{"norm_eps": 1e-05, "lr_mult_down": 0.7, "dataset": "wikipedia_en"}
Each number is 128 + 24 x the weight over its row's rms, rounded and kept within 0 to 255. Layers, rows and columns count from 0. Numbers have three digits each. The size before them is the row's rms in percent of the matrix's.

# down: layer 7 MLP down (transposed), 512x128, rms 0.0369, rows 506-511, columns 0-63
# up: layer 7 MLP up, 512x128, rms 0.213, rows 507-511, columns 0-63
down506 096:147097111142112159162136133076146147127143171127109097124118144114140133122130147171194143165103088165127123090148157115114140120120109172159115168133137168117101127107059166109105117141159104
up507 099:186132126149135183105143132149106131147172138092124136116139137091112081115154145170081167114113127134133123151114115129069088135110091173087139132171159140095113136111115135136122111114113118
down507 096:114170129142138140122126150109132141173151156117146148149132110154129129145115131127098086097129134103150156108116101137144164130126113092135108092155136100163077154154127143180083150100104141
up508 100:122088105141152095166126136165120181170124161120089153096099115115148124112079135177100141128148180175125161182149159150138116115156140114116099097110117117136144122122082125161181141091128132
down508 100:116069176102118145109146133087090089142138126109098062131125124101146154152125113123135135160122132083120179115141117117098134139093089110177138132113100128132093136125143130122145102122143134
up509 103:209142146130140129127126148158141121127130123118163136159183138155142145134154129148147142133110127136103151183079135151153092125100103140106158121105154126126126128137150146160127082143153143
down509 105:115138121144134105128107122142136156083104127114124134096105093170151148143124086108097152157112125122133164146135113148124108141133146142085089130130114163155148128111118171141112181097086128
up510 098:145110118152136129104092124115121164085103142135147162135121170113096128112144095126117147119125149110146098126162095082122150149126109110105091107139140127136108117131111080094112092114117078
down510 099:126106113144123153136151188096160133133141131146136133108145120149084126119101110134128115159113138160143109143119148151129174091133145121130145104059162190131133151148147117071127132154082151
up511 110:158085155105128141117107145102126107109130156136109131101122103129147123137107160101157113160077147148139078172143143114096152127167167097124130133164136133141162132114159166121096121162136116
down511 106:132108120095129122089157134164141137099135115126177133148119088121152143142094110093140175105117150105134113131129137138087145150171113113147152122136135145169146127115114140175164144111138120